config.yaml
d_mlp: 384
activation: "gelu"
bias: "none"
tie_embeddings: false
schedule: "wsd"
Each number is 128 + 24 x the weight over its row's rms, rounded and kept within 0 to 255. Layers, rows and columns count from 0. Numbers have three digits each. The size before them is the row's rms in percent of the matrix's.

# layer 4 MLP up, 384x96, rms 0.151, rows 63-96, columns 0-95
109:109145146091162145124152125136109128124159105119139118161105153156135115131097139140055096092128085148123153128159119114090128131087142140137089140126125099135109150134123114108135099122119089162179078137146108115087127178123139110131099113133162137105108101123132128125114164160125152184
109:063146146116161141091163146166111107138119102099129104102124124135156140119103112134133139135130105118114144099150074121131120169140147139106117146144123108146090136154165142111140081195135112139120121119127134142119106109108130166133169091138199138089121170147120161145128157116127143124
079:136143145119155156071152120117142135131048138156141146140106117156176138108116117153114111126072105140166140093160128143140141142132149138137113126130135113152119151151152107082144133122163132152119063122154122093140125118109105161140156130134145095145139135143132125151095115109146121197
114:119126124126163153096129165124120138092101136129131134165123120131143125110131119160069146123104060143114158117178098129112185153127117135114061152144127141139093121105158136119151093159125126165116124138156093149101138140151139158124133088113132133164085139127159094144119133113134144164
099:128143145098108132118076136128141129077142155101137155157130109147128089135102164124162111096120112164140143195161105152141157147120103163117135118124135151157112115137120119072123097135095124162159125137139082118102144130127099161107130131123108156148091115102130101086137154115077149144
103:147186113129148145123112169082085163120114105159091157101111085163153093133115109134142143114133106121144137111160130148173129140133117125062152143168120116152119120106140079125145166153156145101138094140106133083098125123105118134127148161130149093131092142149130143133147136150122119103
099:167138105132127117102109147069136160110077132109086124096117127170123115135107102182135131106123099132140134131162150118128160111111160119088130135150141139134128178098108117149137144133145132151152111102122142115109149137142134153176123135081126125184114133095103139113097159102085142178
097:146167128134145125106150104122129161100089102125112122148085119153134126102129133097153140143109128120112143116151126110106128126055155089132114121137140124119112133142181130116125119145059154166159125149113113115114121170098154109149109116143165150126079161100153093112156132192131132133
085:151110160105127140091108123125161145119114146122136125146134140146158062137095116145112061115109128150146100096138119175133097120108119121093082112164165126156093153111105141141130139128085167114143123140138111139131138184069127104147129096115132152124134121158145120173102117141155130137
094:102127107139094115110172146094095085136121102107103143159109137137125128108093168110088147151156083158170115184134152152095104130095153109066145103119092120120117108121145133089146122152178123154139109131153137130124108099100127119138134130100134160149122143134154097128119166144111139138
117:133138133158149107129141138110102087114102117095101137117138120204126133110125124109166140119140109143115130117159108144124106152106152138115087159178109111145100161108137097127128085178159084147138081125144131093111108108144114145129175139119135098101115086157117125100141097134096157154
102:147150121132120142105114149138111122092146131103153112133136105127133111082111110139124140088141134191126179166152124135128135110147135137138126120112146087128106151118151099126114125129106111130156124103115103115119170109157105158143161147079167098152082123115084090100109162087118156189
119:128166142152104151117120132138139112114133100139111097162151145165169083139136116113128115136071081171138151096164147132120152133116115114115108095125104094178130122153130107136146113127077115138140113130138162117117139121150093143116148114113154063125106171125150124197140144138137131157
091:090127108195110139134134142135145135094096120128161163139143143138090149130076118133114109111112123127105152113132136112150127153133117131113115049134106167122109132168135111103107137133084139156137117111113106087162135093167125189130150119160129117149095126151133144165144129125152099161
109:119121122144118140108120161119117139162136099139136121129167127131135126104117147138175112126110139173154158149180135142110130120135132141092105096160098103180098163093117136074091155129135087123162124111132111085113125080083149136099101124112126080155151097149133133122110134166159139128
112:107110140177118176117114137115149092167123124124113183154084114169120137112077108128127130113116139108142134137115161150124110149115159131115134122141144130175114129144167149075097119157156097151130110130109082121112125132096118115127129129146187094121138179116163095153116123154109111103
103:116152174135156117105139085077083107105102112117121124166106158178146126120140130134141100127130126114141146166145172115133151166131171177149120114113119100153146137130138115102122144107161135144104124150157072150122108134152104122087168097141153148136148097106103158104112101145145120106
106:086148139147179189114126132111122159126102144181126146162123106122167120116091126110077122111106103112133153119135128118089147173100130097135130130145098123148133139141130126107111157139143095178135090112133159070113166096124112132132120099161143106117130161159097143115115094115126148145
075:123139147160137163086135161099158134118105136148087142127068137149167106089094122152115120137123134134159135123139153154099155170092135140125121132121138124174096155123109103109097171120141079138132081156138104126138145115093144156129159096155148130124104136164094090128080119126143132124
118:133129129117168134120116146128157081155103125140083115124108134132127119101088163126120105144114093128142141154132153133158132136098158147143122141162101161150098125125176144102105169163153081114137097149143101098108130110137138176112194075135147104143144156142117106165111119115095102131
109:090139143129113170092136136116147079141093112115153153140135141182122130108121124104127108138095122127169149182132171158145151162139149116148143163130136118139127113119159108083139130164112128179137120139132130124127109134138104125116182161149110133146114127080118071153116151143120075102
105:122128104140091168136112133157122083088134146120152170090146136130127109122138142149141122117128137128108147104165119127148123137148132137126115110133162107158111149147143130087109087111089170136187116108137138100103146093163146178132124160100173101145114095102092115138120172082096136144
127:125135176181137191107094161150129106163143108141108141116094118127154072126143150122083144113082104157113151095137112141108165118110139119105107144145134125125107151134134112102108160121148096124140098113112106127125176105107095145121127121106145060141149115165133114131112114126148152154
126:106175169165147153115112126085128108123056150148130118066089120145132110117131124111067124137097113131109163130186156115120135143099139125119077104161110146144143182126132134134100144145142119114142085125168099134142132129095130133150128142123123114141140145149126108155130137089110122129
106:133149111112122122122111110102136098130133138107117161172111132110121139125093144146115111127092153161132144180166102143110147158129180156116070113146122102123107115122090113111100134108156118135154128099133114134139150121140120165151151144182148116170103094120066128090138114148123138189
095:111139139175191154144093096143125116138099118103117112134117140142143153096160107075097106134113092119126148103139157144091128138074167147142130129115124119143119164157154110086144085129097085144176139133115125086103145122109111116136146079136167128124149146134166137116137135126152128134
094:103111140145133101118126124119138132118141114124144147150083156162097169135097119130104102171122158158142093142127132122111158154120174111075098132111107149180110111133111155109119126140147090178130114122107140151121104107155123147117133075171154137111164161181123101133111096133165107141
112:145164126156130137120146183129149150133119076129104154165077106132148129118144138176108085124094090169097148087114163140134161158113104151087129099135138118109110134112130083150125138133148124128155128143170124072130108127151088149127109102133165108132113159129133133106138146107098133140
115:089135143145124159119116122106079107165109151128154166107127124150111120104130126129108128134089133136154141069178121123107160150166137118157090088097103100185136133165167115116137139147108099142137112093102107099102148117118101148128098146117160147167139121158102133155139168117152132114
092:121155178180116166103107117123123117149110126124107137135112148154133137102120134155134099176062123128150138124132163146098164164116141153155124104116119122145063125113153134094141114151141079156144130130165145099103146132122121155135166067129168114106104150163119125139099123131114126126
115:108116169177120143108132144122123128133071147094097159147139139136105149121085126156115121171114117158130118132146141140109114163138126116084145139142135096161115132131153151111068107125148120134154077120176160132150128105099101141113101115099146162169115141126138105147083134096122114177
106:149148140145175152126127130141146134159070122134128123131070103170139145095129148142101111163126130133140146143184189125072110160075121126111120131138156117104118154122150118084128122127129104127140123138144113098113115076103117159123140126174133105118160139133155101086121122134101157137
080:139164148152131189106081123120135134127097131151108128133063163144146119101112129155109117154083119140149162112145146148123122154138132121112103101113158135139119172126147129097126145147153072140146100113155127065118138130086156160135140128116178129113138108155113115114095117099100099141
096:140090181132106119096104127139136170109114113130125149153157126150131123118141115146103122088126172120114132081127159130120138151129107118173139129127157140132114162164150094118103148149130126142191087146120146102175117084114121162158097110102131139113088146147123143110094087087155107141
# layer 4 MLP down (transposed), 384x96, rms 0.0987, rows 63-96, columns 0-95
104:120149117168136146118146134140151154112123125114141128145165159189147086157142126101110114130114104156114168086143117106119138070142127169111157144090139114091113135102112101134155087164129160164086121117132135147150101154144134094143123113096131138098118122111135103129090112151183135097
101:141134138139081115082126125163110132119144112158107128122129133096158114065130116151146114090129109133125120164126139125162121131111154143095113172124157117109155105179131131117115151127114110102079148153141166154150110135159129097167127127128102149109128141149130121108141178064084170142
088:139119143118157158041139126148131151100067130151136144113132186141122135072120134116138080143112154132117162099152127121152131154137184139129128147114126162130105165159123101133099135094134158160145088135126157133129115101114134141143142150123131114121147113112108128132072127110118107159
094:117152113131132110092138124117133090104125121142159152117149095124130119084131151142120124126119168143109145129084142088129162148110120143151164160105164127112170155121118158116168176117122116126109142148134161108104154126108129098144177149079110097134127145153094076132085157076139134099
101:147144119091136153061092109125121120145158113170146152114104124165117112127150140147105095111110152115105169140130104117127115131112087161111142175120126146159134118138129151118110120102133169183125112142166140144121120119119075098122111142156142155143073095138145120131082175137102119133
083:136113131133111123129136164083137176178177138141129166153123134085117133152121135134148121172113147072108148111093125111118140166110158099171132094131096125096147088096077115115143133151125137123157107138076115129104157148125130114109112133116147135162130144139145124123127075095130094136
084:140142109106150105102129111167136123105089146105130106175135148126121119171144143169112158104145114120091135158073092115130093100107121138111139137139147142123134146152096160128123113182114142099098112138172120106140124155161104139089117122118103130159145132142130189090100120102162095157
099:152135125119151142166121165174144091133128153121139078155094126080113122100131132108158187110142111127167097179139102143117130129142153165136132104144155115117134123098114125132134154146147114074142167128119104091114134075115088114107132134105147106091139129130157136144090129093146104142
078:095106142098103136081114112141123135105156141139104125122132122151104124110160121075147149147148093059147113151151097168113098126125141139125132089137127090117123098128142140134109120129141176092126135170139117123093157124122133143155139129160093146100160152121142144148184117108156187111
102:099131120154134111123102155129126136096138150139076115119122100098095153152114116122139138154150127116127121087148134168158142121165108126106184114139096152130101131130108150196148105111163149093172105133142157141170127114126162119156099116108133151108160090079143128144099122135097091113
108:146144142087148120211127160095090108145110135125133102120144145106159171112113137154137141131182132124106124101144153107094140155130149124135141117116136108087075172107111130103105162068117146120076122165114135139129157140132151136139131095114144109146112135101101134129155095127137131142
126:128125142110136140153161110141118132135125099142086115111117137146084126154158089127115113130096129069147134133087110130129121112091119127113184162147142163130137112146069161129095170112139163113103131163085146139121123123101152114153085114162079142119175141151145160135134128148136130099
101:147139122142132124159120126125160119161141095140094119121134160097155125163115147114141149140096122164169140147139138117108121114149118133095153111159101074148077087173080129111157086120152128142101114139126163145136133142102188121123156139083125108154082176127119118120108105141123115104
092:127148132146198099092131130150132091151117103148137100114099157156109112169140166117079155150136128127132159098091123131158097113120083143113141110104096115145135081142124148116156150104154140127107120097157193104157138115168112103120157157100127143123108111149148128139119101115128147123
102:159117165147115089105121109152129106153146133134113084131164082126170123156126112157139096110085113162123162139170159116087126133139117133130116108148153074130152135104094128118095163145169114157112173136118131121122106091073112148126152131157137105125069129124151137141139147139148130134
120:162124146127134119137106125156107150124168122121112163156099124121092090162134114144157089139143117152151101130141174117112148066111105126096124133099136167127131118140120111154128103137125111113148130105125110090097141111141193189109122123073113149115158127089141108154120117143132169166
099:128117130160154116101131120089082097127103144102123112130111159178099177145149094155112122134133139103110098159126124138136132102157136164171143106099143143154155152100130082138147154048141137137096121133154119142155088156115140139105149135127135141112137117102158145108094101126128128175
106:160162162158146125079140129105136128125112156150158125115106151114138111108140138089117142114117155112163176157142135100126150126120127142106106094126115090127130174097115115122168171122114120204133073128139110091094136104130139130137152146092132160138106173124128116139130125071109131131
096:132148143139166161084137132097131138109076143138107159122088193162127111097128151140117077148108125133126130135148151135115140163147156132110120119116129135172116134119128099118103149122116106187146060133155134145114141113102150174120156096131164138145133141142101101123091100119119101136
135:139113152113146175129140106137161138137101122122137108098105159165148144118140126138152102145141119108137124143131142111146131130108155105115114140124100163146110110097156130105105127131123116026155114156121076131113108086129182146128155105106134122114192113145129093177108147119111143131
121:122140121150153137110134108100142152138129125158173126131078190146106112105104136118131096153117105190090172146145133124135161123148124157129137172095117129130116122058144126125112166103098105141110105079117126129102153119133075117112145118139168124162111150148120120130139147113141099144
091:111169137140123095076131104142159144116140111136113124127120137119117151113164123110157152130142110095148154146110104100100120124083135124126106183168124089136128104124083173144179105127162098155102091153144104139137154139126105089125146085151126172095111118103118125165136144172127119139
136:114124110129114143138127120140088099176172114129129142118161112133155125169113087129106143140106103154148152123126140124119138135095112120162155101160124109111108117145148112123179120139128099062141170125151110141116136085117092133119100149100126136159164071153136158118135185104164134096
124:091133134094161153084133145117135115129081117145116096111128099138179131138117144121127128124132115066154136106154138129144137134130171121167104148110125139120156183118133138155147155074113147089138104144149110161113146126127148088169101135134157120156085137101135177123089129101130154106
089:146106129095149136113159133119117132160119120119132128123123111129155180109153139152105131141086143118144134203116102125112089125110110107124122088130109167129145147127137099087134118166137143121117156145149130100051081109162163140107126149146177151090121130162141157134133135091106135124
095:142129129112136136152125144143122152100115113153138147119086124075172120105129106151139153148136146132166096132114153096134135159157077143080105137137145083117130096100164106144118125124176122089108141098161108169124123145149107139154159123134114119184179091109097109131116133093137152121
099:119174146140127100098165125124130151139127083132146109114140140098104074130104108115101084138131129109112121106115148140108163112107128136115169139122160140105119105155090136188108103132116151150164117160089178153147091149131139119146175117138133136150135133138163147111138083146081118094
104:157089059156122121152106164093121160145127123122130149117131087051084147111125135171135156128130114133157133106129120184125134091130141109122145117182135145150143129128156144145131135114135100112141160133114135119083092114123108144113123128158103150150105105133117164096148132135157098105
104:112105174174145121131103121134124127172157155121115145148124085149131110161151154101123140130093108079134110111166168112106177152160128118126090088148099083155140136110129109126133114123125088101144149105107112119158135124162105112079147116115155150148156108129091111124154134167128162124
085:095156133143114166035119079122133120156086147137107161139086163164120120094127150149135116114113143085149159156134168124078153141104137103108136116119118142131129143133106122120152144149116111176129108110158114124129147111121148184129164116105163135125117159124124120128116104134149113124
098:118109147136144102102177134137100123120111110123090180137128160129096118138098133128138089159141102120143135112106116202127128123149116115154171157117115112182129113116091131128084108121141100119126093101165141129159111159095125113144142120107116185156098157107166145133130138159123093140
114:120138102125145123149097141140144143153095154158107115106110152104145156092123112083119137102157132124152126118083121134159145152163157143133084105138107092146134071134095112118085170091123100092128130100115098178102147159141150145125161161099164136143153143149111139136110122127174129115
095:140153151146145165095119120128142095127084142149103139127091173164141090105115142146117061144090141138137125116138144132122135146136164124111115120124142149171127146144131113093099145148127120172137065120134142120102128099101154179149143124129192119123127122146108136165090125103085124138
079:111087133101141130094143149111125128083133140124184109094128147105152184119142175086112137135125153162082130149107121075120112117164115129156128116166125128112153124106139151082119138142128131126141157079139182136113095120141122126139119095102143141148146135169125109160121120105154106089